Each number is 500 + 50 x the weight over its row's rms, rounded and kept within 0 to 999. Layers, rows and columns count from 0. Numbers have three digits each. The size before them is the row's rms in percent of the matrix's.

# layer 4 MLP up, 512x128, rms 0.148, rows 0-410, columns 64-95
104:464470591596457565615518502591521467465405502476624518409477572445530496502463504539506536479484
097:434569505463486516454434573484551488430578421531433451378487491475528465494522419441600552462520
101:510539518542556528469565490550513589500542562454508456553473415539546536641507387514451509515482
105:490541462561512523474435514488447407549500520510503471488505490557533510545589465578462486562516
110:494533470520431519461476442453477540501514535505501475495446493494543437481513457408501639505480
093:403540523470523533503622426471541569556486540470514487542494459520574528482482444604564455486563
094:577492523508494504498452548563500459448476504465499461536522480580392418557546482558438508444502
083:504568495593468393550503454480576495460506424387542511519439522500372468442455507487459546494565
098:487475638547456534441472458459474538471483521527338459616409524567473590448536459612517520469442
086:424454530369460482599541478481506537519558566481379555535587500471535540499452518463436379463571
102:485487508536559583506585515532449521490441614469538474598500457576549529530523494531482590548562
093:465497539535581526483459476464506546436554549451514513562510480479573541518531482595458543472538
099:484548476477444344369500477552420438566540465454464508527506554501512474456481377526503539534470
095:559525519561507468509554563543479448514508479549458470534574527544456587477451462516532511555432
094:501546572570518584479467528516486551477443490419479505431354572588416471422488436487535418499491
100:518401533433515475487419443532536401584430408549493601489513431476489485527458417492522482456521
101:583552469476529515437509562493484456541480581520500516463584559529490406535459543502428613525529
092:607562441532605445504468464549531553449516439488466542524401479497417487591669547502538521540486
103:521530513542502452497576541445433400511506417513526475495470433451491452510544550462465414503467
101:550516487542519452554589468418489474575578532544535526594502572603473577430500543488536631479562
094:516505544463468477402447400518552509464555495475557507463503557582472493542540440457450454517482
085:456414466537499519528584427465478521392569572441556466455468498442484477394593511577548528520448
087:494472481438590562486486498467437485501599510578447522490482433530461426491401516490511518551485
102:539500567495503497528436461571445589485437507476426522586521589532561483432526612491460427446465
093:484424508458510499448494534524448448415470458405487580411462483499411574493495442561608470453499
093:517511470537528500451505556480457443521488497482423536418583459431527460487432565411487479456638
102:412516421482382490529633585536474483458474530465482517488476449401378532464499504443460467503479
090:615399558418502495544496476513530534440506531418434489532429509586522526485393578453543506536504
089:404497455570433460527410484554513529469555492540508490566433470473510626518411584505467495444480
107:447432463584516522550567453498440450463476610476547471497577470545470509559490492507473515423499
112:497515526566568428522434478433411559469442543497497379491504512446497511547572479520548550524628
088:472460507519481477493486523527477446421521570568474542575537499510495477507545474491510428456583
093:433544533466459434447539569547464452478538545523475450423424577517542411534555417517566458483560
107:508567558506525512529481514492532423510502479530480445458532489476616490487574455497519466498458
110:577518594457496447420426450533413495542544419409517536484464571519467563468546489444466550516515
107:478495534524489511566459449538464475436567535449464491496589513520578493512518529499486612513612
091:555515540573549516529541420449507562473366515343519440459495579492444485493462575468552501517660
081:642558487475491471452487513456461515516573556465428500545479507465512467482558460400490522480521
132:465445550580490501575389593436507479515508509551445563469437548508423488446508499533552483475507
094:580525496539466491466553574487495575523475526568468496513466496524482519539467552578527587491468
089:374600452429493429476509594485467440459522500510425419465612465360430480488451452578399572470487
111:555506484531485514534518428544476518445502471502455530472410466586472443544465467548502463589575
108:537577460463624494585485548436481506537464400559378477501481527542530495447506472518552483491419
083:508625431484521481399545513533549485591479509502453569381550537542454467493424485492532528478496
100:457546480472511486545467474438389474485475532443539445453533439407552504494446573442444484489553
099:469508567505455536476451511622509436498511559445465497505556508338475508568454543550493422459504
094:574461534467499434507499483547522590412445443474453420493496473493434344522571486530485474498521
090:556514515547593528469510461554481458420556520458485461443448560489456480447510519613487492553560
104:440479572484443466426536496455429478468479514443547548438487426504452428520488503449606509478434
099:448552580576573458515538466421438584478524457418507479491460495537462459521503484503430548473410
108:502474481521505510543423496522503525540494510433508472478467525537401546507517563626507553483565
098:491507548456531496611515484476499501433515580513475544531508432635502449563493445431501540512558
111:450521484476455490444519466505504520569466447508505431515480445497455476490488449536566451540582
114:577490443495470449431457523444474408538449563530442500505417545511355439520521580467427531511498
105:539437435559512466459523452597493557494534419552396543509484443503522514508525443600485518537423
095:470546469481495468539412538419487492490524484496515477466510434449512589504576561557640469512384
096:377436395514497471526495513490435545529598485534475617474486475458502447548483508497454417589522
097:418395617507505489447552477481564558443503487611418525557477572531464558525468480539481430507519
112:566566536474556482513486420517441562479455455409514555464467517426479447388536565506617505353432
111:480586429481444567503562504599505450476501614518598489478441560451506557539508522476515496529477
087:484555452560436510520449520497541553557465586546471574525544469557474522512418475585447557425477
109:465452388493561589579539543504526496563528535460503534404533467563481520432488602539484483499423
105:437490474457549548472526480361515581511509564577475482437513526558474499508459556495447596510521
115:579500481568496476515579545483504512478482538493508455535490474522531507450579567547494545528462
117:547480513589403468555490498549492555508472560513486506575459541568467469482576580503511573461510
096:532437523485482477490541502502466465550465560581609412444478476485467514451474579515490573503405
101:511533470437459518467450551619521536584514411584478432494549630481478573471350432440563431484470
096:538427536523519543569521479413486462372561555494508519486490503487472500475505557540458474478487
103:420471520567521478581521550526497584432484453532533533522515485570480507405536435452514498556428
078:555429469539536486556583485541535479548474402485459456524629478470604446489478508478542485528482
102:515507412513577564539552502502472413457531537530506469548430528501450492475479459475560472387514
105:506433553501499480518454420484495490428456458492500534532549527502348549450498495456603536493441
100:442483453570524525536459523501480557451529528515512544592511549497528462549471470472502513515489
090:611496394511631447461462483455468488545488597409504481486594470534502531449499455513551588494586
102:645405406517498528453551479420457547553488420498484502488535425546481497454475542511500543500505
091:394556497524498477562444523496451510485560533551469556433539531477391482438423520476519530556513
086:524519396560511516450583482440471527479479484465464467550523552488496518489464480564489428545495
102:514414538531508478480576567477489578496516494518525502592494491532440487470503517491483533523438
095:447516511522570537453551509548455424472515513463471536528492594406465486455507418489460531562436
099:482474431489484429552496462508588486540500432448424518528556596440500465462519563495529529581482
101:449501463452541525504442496540478462487469457547558467504536531566527465520463588522541549525471
085:559487533468564445533474444428519465468488428511461431469488474505617404572473525448580593463458
106:432482467541424425465499543436462484482561498483442526534441436593464365505455430503539490451540
101:527416577468466509522594539490500465545488505523582480528553523536408435583527643488555553550569
110:525426429468559506564440526515476530411428463560548528499473338492564587433494500561504472549454
098:534427534541565588504492445514465466472554459465531519519557584479561504543440571549518612466549
099:571428526479527464456546459596531498466548558478451499486468590466638504566487489542596470464455
073:472486573569547481473509388506420542518467479530556611465519488496480596585608433438462506480492
104:519480526589434525454467504440519461499474641493619454482489460428437477547586525607539481546461
104:479594467523474511533609534518473563469495564543525510537484533482521566481587481452497488493513
100:471458585481487464525556512432511459455457494445463482550426422440422386504562446429461473504492
097:482546476512557535522432586419521442491483433499474437495462497674559473449527464598441568410500
100:542515468529522571479507571429554474549437529470631475474515488511496480476528424482411516431455
096:576434530456551533523456478595541427603470520466504589508522550488465472521468455536563460518494
088:401426489505486508443546632487471581500387443524480445533562358561501504461521576511397513550433
088:499442493514458481489468611480530534496588510524463433525511545508500494398511412525544524512489
101:536450567546500564566572494474502387545493522494410583479563555503565567481503587528520468530529
093:545560531440529587497515549513542587456553555547443493460520534583483467544424441521524541463454
109:506506495561423459471451398559453450550531451427492516363527537489484499508509561516481539463519
098:493523385483501439542487535527448538448573488549509547562458491533501622518558484533444435519482
102:511484458505480561574492557429525499508504511601474534455607509445521525465570452465485506450435
113:536507480488542568500532454392407521472508499466416484457460455439522439510501463484535505527600
094:453473444544505624587376452457450499448510561479453568520507489452531514482564476537563540439531
122:388521506483505435535556545505580404538509516521514498447480507524525566451413565471405575500493
098:501546542486510592488461481543483408539545567512519511431556499516542404512490435489528425423562
102:562443485515504514468473485444505506407520428487521517521470488619499514535452548612478478474502
097:576581446437473538524502541431466614551521533498544436451518430512664439425501477463551560464482
104:506434548488490424622458616461476505476458447481465499527406451548519548591477518459455543605404
095:492460509523546540634460475446625459459468475515553523440613468535539590513503434493502498464514
088:508595478531541525378474511530496580514485531449543458437496598516492477537424480451513511494571
099:431570420484429550495436548493523462490474570503492429461513586474520427458520585510505487417575
112:525453520514516494491569488521472420474498550470453493592560601484503498491462508506413474470455
107:486484495527545437517470482547515516568517484430611574517492473495453516454501479472545528516471
102:605503623515448599575474419531563503395537457513541530462489541489485487582478546512410533508458
099:502483492483497445504558535647516565532563477574501496470483549538372502477614487465492462492524
110:478461487571508469509538447590528459575491520476541461502473438567430543508494503490411477507539
102:595616435460579420540618482401588618460464509492516412430575463563459469539493480482445515500556
111:452508535402562546486512531477531518513507547496498590553461483526521572560403492528437483458561
085:428559525466508532489485571473488415523498634423591484422442471560588527508433423450471537521533
098:517471496400538520573521441562534569564536416481432561521459459547579392569564457569500537514595
100:529588517527547510519523504528441487555512503471407553449470449564465409510462512512561514590439
087:377487457470515477556564507472481484482517391558488536463525505477483561523543495438561543532453
089:568544450531472488497588505441522568494523503454443523502580445444471553545604441501592570443581
098:556586439587506417484440388511578499457569565397480523506508528540550482557547479602544507509576
099:355508453515471601548379518477572508568536505424432486489452481488455440544437527415437523518601
109:493451536523470469446490452538510519545442446467452488506522560558469536401549564581584513494515
108:496522451469493381547503569540483490455556468541557464530460595437467510498416505400532578561479
108:479544463432468515576514553359465493530449476545440505436574521438465481403540466415470572525466
113:459563504539360499501467444523509413512517521505562507511458571470452574545494515500463475544468
100:490534499421452426542534480553514437605353561463439490464545453482475501501460441499441488534533
111:464521519448507628544513469493526471496553565535506545502566460440510490509556403514560566453392
096:439514475430535580472527537500507511602455598456539487488587418463565486453497401570478537441505
099:574403495564434464495523593523471487482504628625591447567509606489616545503499529428583509453542
083:476559526504558514478468597545570535551437578499439505560539527537536528460427514418362433491511
101:490559422498536454549419568511546528537418458474499476508544466466518434458460474472531455479519
098:499397441631420489586537492469444560489550498456464490503465482477481429483576480448514485488516
094:554536584546476531483476484597579508502501369475427413539428470512498442492449505532540537532490
109:503434618514443547490473427517431552444447574568484498529538478450559618448425477474444455457566
104:486479452522392531444574581527408544481471505608577578482423600609573565508473529494413448522537
097:534526561527449505469492496488492552391542547495461498386481558541486469545591535493582463519527
101:504451504527543518499525596425495403444569400518514497531519470568448476548531440509520558497553
086:525554404453528422512620467522473483590505465495499527513439486426465465494580547455430526517481
110:482563504571484519556613476529537510527417505517538432475367405558533534469503531400424451582542
092:510538596537493563529554487434560584453527490589503510496616504423441598459494569486443651509490
120:516461433444425587513524520458551376386486511578468540461389485386477475600530550579489540473486
116:566511514524464578440497494427526512550535540426523502576384488505478482497524388518593476421488
111:499526416477467444413383486545530522449559444486501522584492547436497528475531432473564595468497
103:490629514525433616470457570362626501559480473552512535457439377554533564536476513439476476434443
088:472406444404541548609499594531563499518479387490372489457565470448537412531454511552452521533488
093:474563517489483490471523457356474446482474495475605485510410618556535517441577491481439586602470
100:524420424454519449617449615497478525565567429577442561410556567430486529469582443475544626540516
102:528501506484469443448426466519436529612494386500543477512512402534502453576469449545591532476493
093:439497507495589525452459453474439545457519532536565536561498434475436465541545481483522404456382
096:446497479501579512501494474477527418444398468541510475439539464454486536531362560487431468561470
099:412499513633443510552393526518520558516553538471481506525534496586560578471567564501501515408494
101:579469470495451451516537412524472494541537521458455459465544533486517486472574484619548454520567
101:545558469420379402478523437513513573493505482449549555496533439527499447575609491455429506442515
115:527544463544515522537428549482451558402383459549436461475469541421419505557593542551524476489440
092:518539420410510422540513446448469611563563576484448469532470528484395502522582500494496614550456
100:388487465521563478490474553431581455496500578382576472510506504594463572510562560478450504408525
093:575470550559345577403509571479543451456488511411526564579558494561501631558486487495530542545472
108:533429549468566501559514488473544474479471443497534639571557466501438444497492548549553498587458
097:567512514442495534525483474579432457574501484544441509544557544398527435493429455460623541508464
114:462492553503452543542492445514538424507543444437599487556506518440477563466490529471555498371474
101:544532513508565457505524525472525503556472490418497455583446504498527478457580520631536534530415
106:499487506409556453464465472503467558443559522505491499465474502486444391458498384424474557512446
128:561516539555516407516495411432515414563566511524443423510520555493468526496462426525468521491551
105:537406586557531451533425528426473477571553585502460541481489447576410563394521462541579426482525
090:493635440412497424464545451495457434429461545434507496477504444588509515526498553366385430561508
106:456490528498537539598487484494516454513513446547485530474483536530462588640502510601502658505437
099:488514484525453528399380436479446499413566510469486532513490499476445588510459450471497442490504
092:413483580486423575415548480476505484462564533513580535439457494411497578479434489460512475465535
099:544653491545511495429491516465466505401555493511516459537515495482513524528476441498408417476517
087:575465549454519524451540531524440452479565529516460570514516571614524499526475488573510451514469
105:525453556560452487553555515483459545490524459446531543465514514527466527525509543586428501534531
091:470501522474465575555394537473554438516502412462441569451442546428577488534520512514442542509452
091:472516444535466542540477506500478560478548602632515648443544506478511566477494541566498453461580
094:600489494429517525487506490619598617486489527433536567458464480536466444548528524530420481528478
116:512428559469539568491494546501482425508507535603467444532430560527514515510464499501532481554463
094:506498519582480504477474489533533553563515476498545586536542504460451437492562429491580554503533
084:513440478542508569425488402571436403555480528397630470506548479588471576501440446462494476497495
078:467455456485504496521597497448520481477467572467504460503475416595467430503414519440387471485538
107:547428453454535587505533510429427491453375475466466525450484532559497485508537431517568495529525
115:533529623490445471532571502504459497533410512542521686449519498420448461539451553514452594535523
103:513555526483612475470526492491479602378455396483477479580498530554558567514423428497480521428488
097:490596484449459473449452574466548532443500483577494422567614542501510426564488542439522485486496
097:549507572546476553427489519433494509470501430492608502536478480531572556454468499522443484546403
100:548451470614442434461469492476555571519521499488476536442517444531448455492488532535447585564486
097:543489422495464495504552518470491417424549640447478450492474450455447540469597425486595476545523
100:551579474517527478509430541549508491439497429519472546499443546491523462412501531481531443553456
115:509567549510558524408528507493539516442456514491456439565515529525472506568452509511420607489569
109:515537470437515474463553536429543498531547495512407566423482508538581503500448476436479410585498
097:549521508536448474548520428497477446546470421408541535625531551583486525475559532483468469471470
104:562450529568501460524552525563423503584561492467471545413570511519546552448514507548550427467555
107:458429507391423512474441471567492459547427518497556386468554491599484462523487528562575514512506
085:466526541496430513465449489554448505478530535590575485477569510459526476407438550503525531482628
087:473510581479384565571502518453461496521593407536470490462502506462453481389544548473527477533517
099:462518461582433500531618493565434507442580615487475474430520481410495521462583477514494565459594
104:461454489468493484422465484545510523496479567528562528450440487524396462428542501529552497429444
098:489558459463576415462530459387467546563516415451497531457496460591501551378499473492552522472495
105:577574513558460425435616477513451549482549550459530457587502483527475479527502575481459502501497
094:507510516465465517494498519514464491450574510562482522677559410480522529447525430471563483497428
085:521497475513467479457524524577521508522517492538498475451545513471455466625500525450575505451530
091:579573471459613474449490538450492502478446469517411511548449478575473463504582551547475518557586
092:555514483442501593472537540539567511465386538432500471518496554485460466581416436482531533561486
101:548488646501544500418474441536545480504491437413514522494530484465426499552381531458489452510452
096:421563437539450567535560405495538434535570532380469529485489557432554415467471479489526465418528
100:452438496400449519432595529503512580485416367545563498472446455381488467456482534539479438545466
103:611505536517441552524507465492513575562435484480619502638483547535556512512534447450513528513523
107:575480498475550527537485494551516469543359416586428515473483554600464498536470490501577544578448
105:430631529466449497431442515531436470501484506517578426471496589386518437529482530481488461556573
092:508534432426595503553504487607545530483495491550500467453529528492534475517510449480463484489472
100:505462545491552489500597516570441530531529426428532527501584557383446477467549444586530528535493
096:525544533478403549452501523506547512467493574555571430475553486508482593500476490501559541545472
103:583545537449403532462578430463525515530558527555442506460457516438495528517576541451432403513480
111:526504459446441466558412565516553425579560478420468601523516505433587485521471554606465537509494
100:431515471490388614486450558499453531521565452537568456458520554516519521463400414498517518471404
104:414493490548503521543493442479397564532583490487444394485466511488394470521567504541519547531512
092:445497518503436534510591520497518427449555525495523596462594520448464544527576498520466486491450
097:499530552449514463473528488551445403391505515510487520504504431435387627517567442500438495472477
100:434509521445442508488439521558559560435548505502536476461466598485469490429462589446584514477410
090:455554458489434382498494546583584456574517484467448591470518531504510495484487493511525539537510
104:490465510460545550517420478492516491503512451416568474453572490494440492412481486547469453416492
086:519414494526458420513512538458517535499561571464508619462489450555451497440543527529411479592508
103:457520444552453421485601476577568501475505430490496487447531440476402537415463435478511580531511
107:567504498553522410489503551490505498542474528497534571439608508544453568449509543489476608500438
079:535500487483486441496501504486568518498538423457518528504498604492374439525539530597538479463568
111:416480444553498558412508559524515509457489447557507551523497417419568501438576496538582585555546
105:440407530473460531580529510472445599499565513495419501510338585443511455462569454397520584436424
101:529477467546362578462535526511568489481504478490473527478429456438392526458514424506503592456485
098:458538513463466520504507463446424462460488544471457573454535569522521499418556462458500450398616
123:421525537498533548488467485580487457407552497568506409479457547516547515525433444491516460484508
099:523427448545562503398490565451518472452535479548477543550424520501451462426547510433463495544483
100:383556520431566467502568544494485636537535438486564455491516486471475508549413509443531433511541
098:620441590560546463628498456437413465488561567436522445543373510496471536486514549460538450517488
096:474489489486613457491531548547518555413497527482533498550471444520486528465485570495567503472468
106:514504472570491410547549463464391408449477601500511488482452601518516518554551421445502516526514
098:506480475493611512478492567521467596498510503584528532467459473544585525475490408501474489496523
095:536565593581531489468549453593581474453517513565508463447502465480447417510585456493476417396471
105:404541511556385494568488424553511525537507517501497452520495539426521523505499509508492523484496
096:491567550471444464421513512532556490494499477516473447408475459608465504544421504371371514553579
092:429457517521497532509508478448483510488522488469541536501539435411500496504533409485528598500456
101:455438489453447534576524427425548525497546476410453454516584510490549503599585587492500576411576
092:445425452444460430523492563477542456520498462601532473505482457566440543434422603411456527559501
097:528521537436474427442402510430517636425489568592512512513566557524456414538535557535387544541588
102:589533555522466448507496399598472430533442473580548526464450521583477482462484563472477433551495
110:479487511543474642475469544476482529437502525564418449417465496386499533499513512497523481496424
095:623470578515528433460493501550500590430562474540486504431505568508471552503515591490498573467589
093:575516537416429474496481560476460492550506499542386449531537570449472508484478441515540433458536
113:527447468490516512480507531478516484488467448509418543360420465556525572467472462492368487524613
093:499536519531518436450569398511506497560432532445547445393459478564478496421513657530438504468490
102:514502555473587387562522469429481499444525480526549421443499484575573544495480619554561510457508
082:615539455586499506541488535511492437591560536461554534484477503524539552466512506527590527361487
095:542625589500483533480420468422555507564431520413483472496487469430463531490460514488552388560549
080:384542566490485449566480486498504502530413495490521572470537519512503479457533472473549510527495
083:440441484583573516574444478522498458488472478529552450603443456446529458535471446478424481525484
126:574445561487437469482473445385511451545466468485532514547405538559447547481540390514405500491485
101:511561441582550398437500480572494566469511497473420495389510438435518448564545556540400562484514
094:445573428503463424420501600498538506599495511464387490573421595520530539457514514503493520478470
104:554524586485570492439518411502555515589478511506588511459374443517520484555481550574508500560478
101:465554600458492537543527449448463453533512561511503508518436499438566484610548469508448456514433
102:483513474669556542515503500492509515562528486433514438577446437574589538485491496445494507505529
101:459448527499459474514536466491466491475462515449505527588448510486463449513435486545526431511495
099:470453454467500456587518523497539350533534399550527422497480443521545460470455437431497465502526
091:472482484477423541476487582507504474542461411629487526532527456521603497502516479520483504454525
102:463498535459619473542562542456573588555541390538521504528494509472597509538507559455524522418494
096:466529387525438486557547516478416483443478601572469493592611414496562516494465518435507514439519
115:512484541504500572504516503484478553493528511561526496544560520438494530487420496504467383593432
111:557475462557547573496555542479462477598474546455554506562593560481548494550577578518523540453565
102:539483560436456486503464492486571516614454482511430514493518453584451519554447556370455578471526
093:424508519536514458466490552491498432511467423529480629514490497433406566431549523493511502445460
108:465485543529578478579500556486474435402534544447583420559491530534485593400400538518502513497565
100:501417580454505349576461584488449538563473474475480415510519431477543527482432412431458530388485
104:500488527515498492582433501490454431563563526512549420531552548426531493501555376453547509450521
094:466469440557492492427565540449496481490525585475449485479453479421557506339504419491432490418482
117:494466528534490425509508461564392505416522450492439450458516536416465464532476449554518510517536
093:602479521503594534548433493549518454562439520523485421425560453543511392434516490466516484399526
095:534470552533462489522537458425487457492449475514513471480453484599524524502512407485562384454540
105:506496587491591450564476540508574442474505507467550441518499496557557465579477514451463550454544
117:550459486573501390551407437583448587482502520456440507503398536444428440511432495499457474441481
100:541482477446548484416541578418552503532515541494560537565539434549465462441486479500459561535469
099:450406441493473563504454549498539574436525546599500530561558527523438476433581574500513482516432
093:535513599556543446476508408531510518572416502438428417524501454513538460460564510521477402489473
081:470463548418476484482567535512507480530535414506503478517459461570431476500429651488489572475581
090:462491567532620522525446482525463428547497544412547517523514534545499517449489531457470417464593
112:470628476481522424495465474475496526443465515456439439521572490526495566514498439514532520458494
086:471531498530447433421544580436462530464501481526523455495426522470442462427505438524581464475515
098:505453498482523406442537542527517533513565445505488449637496491507470517499493488454567499558442
109:435400533479454565434487412473529410498477567409488496488580461434562470519502465558506576456623
116:374491486516491557536543459478499492522422474447481570462452510527521404527418371547528555469466
109:495438562437478490496544517444461522564411515529413404443421526548504464477568550535577513540574
094:428471561603535589361455533538420432492452478498469491542514485452482559488479529532494459527544
098:487440488532467567436493549370454471462363536489598432486534471670522599596538513508430591467500
109:532511566537461525528477489423443450484549469540546560565511519617450506439437463481516553622500
105:404407487495508421457553463451471495461524390518513466493542498461512428583484409525539470418498
111:526391470420402450544513481577463432510471512523545493514463506510556459518444410526575504521505
095:479468476450479488540613459478567488471523369440426591513505525495563496521536624451388531422484
119:580507464494437541644464449475554484438535588520505441396532490445541435464551558471459502425459
102:521434463505466508522540455597447460455483447485393571601477476531516477484580455523531445389472
091:518451503449507386521415538522529454388506562545513616515470576388530468456518416472505500518447
087:513440611524528441395468411445436537476570505444470565546479530468484451525517400589522464494448
106:500403464535395491496520450584473437525471532468408475523577576456587453516500493532561532519545
096:410529375463434482434419474481517533521465567458517481486476475486469515499583530425375506449480
115:609530472544623520454558546503488486457571404459488448548539530406494461506523527528473508476486
103:524542588547416580492459496546579496475534457439540540574596578606488506531515470520562518488460
080:503481587468503494494419484488451514474407435393478438423442518479482524477525545586573493516575
102:475437440549482409388509596475550497577467551447582515458467533459462522515497462449567516523543
098:519407469475453537458495490460482468485515523458428513469486640433499435535428544570527395518501
102:526454513494500460602530465495534445535430481519497510582520381499514490564579586493516528475499
103:481473502510430658403573450453598434553446503490630439483464550530514548536492443619528519540558
103:512539502636452483468514434444572473455460490464483552482496544504385448515548431478482492487506
101:504533443448509533487545506547496504461444464557419495584527496503451520474432643558450501543491
077:501568478477599561606552580464550487433561442514386488487537493465516481492551517522418509533405
095:479557492514547565442587518418486535466507573468528601554478404567486516494489484450419586480431
102:476495531404619498554479484601549553561499502430480538427494473373356482528395449533456551534479
093:501351544486469407504448452571444539508496525552500495528490558419488515512470479574562469427491
111:468505520501514569487539597472574474421453534531533437442535480521485501543528514427509483553599
098:531512492536434434459524458490532368475495505505490428457570549492518453545644468551523516555569
108:523507441583386430450531462564457519493545539437497471586544529512582516436519436484469493497515
101:465498480500493551589527490467466505448526545483434521518529449488597472488432453598514555567562
115:491514479446531466464562490591449456498521500552515388529550454480548462490508534554437476479434
098:459503439409517466570477517578545568521558363543509467460623453570526571472452546460545475463441
100:431533576543519482550559484508536516464500410426491528550479496545453490546476479464428571554501
099:494479516448483463536534454593414554424547449565492489529546549446484518501491524473431482499574
091:540537518539522543445484433392614435548463493464481513520551427570571556490503542557428491372493
089:561557492447472432452525477530482451533462582567576551403467447490455490535401537452454501598552
109:480478457471427573485521387520435497518540501429509408403509563491522631541515523556487542495514
095:484490436461446515583533499558536450543462430555487505505497505543447577534485547540553555528584
099:477396480471467450473479466523447425474510603437465602508501451514512544606570509433433481451483
102:562508483559498499440567540483538482478555475455536493427485548476480460509556496415466542548483
099:500470496512448515536604553521506520562501450624477489528477542417607574487521537541528510525570
080:465546530558476462554496495538449509539416609462466490514475466479452503460458421468401501518420
108:521471522474462486466539572398484460448451467453498484459505487422463529498521456471449572565409
102:463583546497402522506551509507458555495523527534503417364407601456504487452492487445543576512492
086:503461545519406593483512613418517577478422524498399503539430558481473474554571521469515533478436
093:534485398419478568466516499518532526513492481510469474488527548466445512462437523456494479550447
099:564409488628517583480517560529525480535516577451524508505472535574451504495494505509540490575504
103:583535402472464511445543478571473469517442547573528535590537470579464576522449594437558354541446
093:465549450487584476535514504505503612548518536440449509565481487448548537491460460555494510565502
109:530476471461450454581550524513548528501493502580439494421449418496518422473539540485481552470606
095:596457544460601533551431525520571488459515424515406577536499485506472466569495435432548557595523
106:483655483476489490395589443491502443447449446509489508537417435460483470518499533475492556442512
106:495484459550487518485401580489568562504536475474434526506646570478557493423534545495479540468389
107:467492491494447493554452468457523355478501425618528452503476491426463528483537510495483463472488
098:439546424541418544435463510520488472488544447497599531504499560490537432556438443448521539479569
108:572533527519454486488482508538603440552540424503486568428484472481563450532496492412523488484566
091:485475521529568560435551494465571502518446451479510447512468451488521516608511504452464483502484
101:509518559472515491509514531466453426567552529519547485434557491447449489458476542523520493472554
100:547537455549482527450539525589546565576544481461519503475487431479510582497466366497452418511559
088:492437505412515489591437454532533515447548422554461575427523541377556517578554488549521556418502
110:462522411482518448527470469418614512531578508465487503420516427496553614504517452416399478481531
080:499530682552353577515458491497481660523439511491449478469494497527619576538460462473569420496510
104:501479507446411584439429471483427468429479522463586467472590507483511608474407504464570461452471
095:404533402506510475577475550376568473479534443544470514467453614491484433491528391482560548529500
101:465549585517438397560519570443474546423482520505472491483503511449578595501517449548510544526554
090:465592408494495508495415535447444511510472682526490462466533666473462523492569492554557473483543
102:431538417502522560479453508414447526578605479523485445458514528450472587430510483546504437451487
105:481449473519558395526513420548463504469469526484522444541449405537471527547546478552440395543464
110:480504592556397514469524418502472479465562449505462513450596439539546518546537419528524460504551
090:432458477456464507477519592496507462451518536508464576611536483505561527445429519524398500473481
102:412472381455562580530451479575470453506521471502530520582499483447425530471522422490524579486426
094:559512467420441511436513508458496435511558456488495453495541504512524513443531452571466478451541
091:437491509529498421566469468541446560485533447364426439474516567503454466452490557545526511462441
127:446492488467524481463470542536528476548529597457436489453454480494490477445508484514556422534464
103:547405491513518512490467491550459465502492500535520508477463456462499483501488533540506520489585
111:542508556481539393523464468628496443473524472426562463538553523467509436450530470419478542442524
109:536517547487519575458402431534468478498468498380552565477493472525493448586442456467341495478517
108:487597522459485531495503449542539563553553547544522568441503556567511392394526510514543436509610
092:548469521534525497487574538487432461513507622416529535410402430448481494546473570587372539492504
105:443564504511527498514558542532493430441495504529605434458579420545498525469468461449460465472471
116:529467521427436558408406382468463463464534513505458483504521530502524495538462460506490579529539
101:534516514480478420507589440479474537489528565497443488519478608407501511446547520568610398383534
109:506514511491534463560519510599470490567470529540529523532480542518477555547446544514556565528502
093:491452481556492474484459458523461488440580443448525476512541520476428470509561516573489485490465
106:560600424542417569549478466583508469508567493548537485608519465383542526585555551499455524401458
092:416458519567457389515447458472459564442497539485514455494468548354394411486483552473517484497524
106:539460510484528390512549485551521486437490475504501467480484485477481552576545531521425463481472
098:490444523467528439529442471562343508461538471526519486515499479456513480532519543497523369451513
096:435482563440511409565462504482510501497475576423494478474516591564570502461419598460474511514531
102:497525459467649517468539494526505577610527486499520511484590525483504464428578590482441536546522
096:535494546484493510551506441540520400452553538567487544591420585529585507487417489564583602513515
120:507500413548493546437384540498535479448463516515477554438494471465532496435447503502551499548433
095:483541454540498552503579541441547462482466496533494481559520404425531447507592480524471497466518
105:410477448561475555581507460567505478449547528488518424507508533433480527465493495463443430416599
101:475472566515441521422560458519528493435557410523485423464558467478562558461472489547577382472475
101:516491525527563500517550503589544518499456507430464560519520499496441580520476502589485544519417
100:499467526550586469534500520530465458510442627469481507437522479473476447477462514568503529496492
120:558487491520534464474467598505451513630446412481518503498449451544501556373520528501498449546523
105:503536481483425460519524567515498475508480478485460449524482456469654564475489569409413457503496
104:578486440428517469484514507455529472559536465469470555430574573469504559454526492506425477449516
100:517560492551579483506479536544517548529442476496509563490577459458465384506536481532447456455478
099:406568526538530422477462513537493517568412446594456572549457412502462437470510551503466486486449
094:513463520509417597533546460399505471467495558506534427533472440552558432542510474528586467493452
087:513499467500415486499540465482468527465417538464530578547478576460516442454436504502528517515528
094:464475572560429517526453504524445516509563509541509493485554578454443467515459540566576393494569
083:544576562510627501574443538395524499464516512474509466470462430517531420575535548482539442473555
099:369534408507515533555493541432560492553510540516454599531606497582455503482457579586503531544516
114:461525430450565567480429493428515477506604555500461496483463510471495576448422523530443534459525
107:517367518510480515495574567470428492556542537440482532519513556522471489421496500429529414506519
112:474449457400555543567495551471511561454555501541503596515545388524458507466485514565609478493420
103:404511480515451458475474566436535493412507411526386467530509587421490513434508534573511478439487
100:471532505478432551430481450451413401590478471507517572483498452465554498462581389521451605433402
111:459456509463606554467563448395541519424517457588508461585541487463616538516445543453509498476535
090:489474583441516494514417475566526421424486509592568542492483540476494497541457469387422507408484
097:590502538472444499539574434510474465568553474502484489510491491640468484523520470546504411454416
108:524468490401546440557535562528481447398384583567502474573505447580475460535474530558515540523489
101:562459567555448525538422479577559478470478442501509480433497525492564455560579539452499533559555
091:559585460456519491516502540464556436521516582455541398477458482518509467490536541455494546382524
099:444479476502503575414493373525503568523495541438390548545531580505509548436551532539486510502594
108:456474490449475499489555557589481404399492451456510508480486539471545396519532517490480460447514
088:512430438643463519538565502514552490550479520475566481472423490483527504554478516491515511557532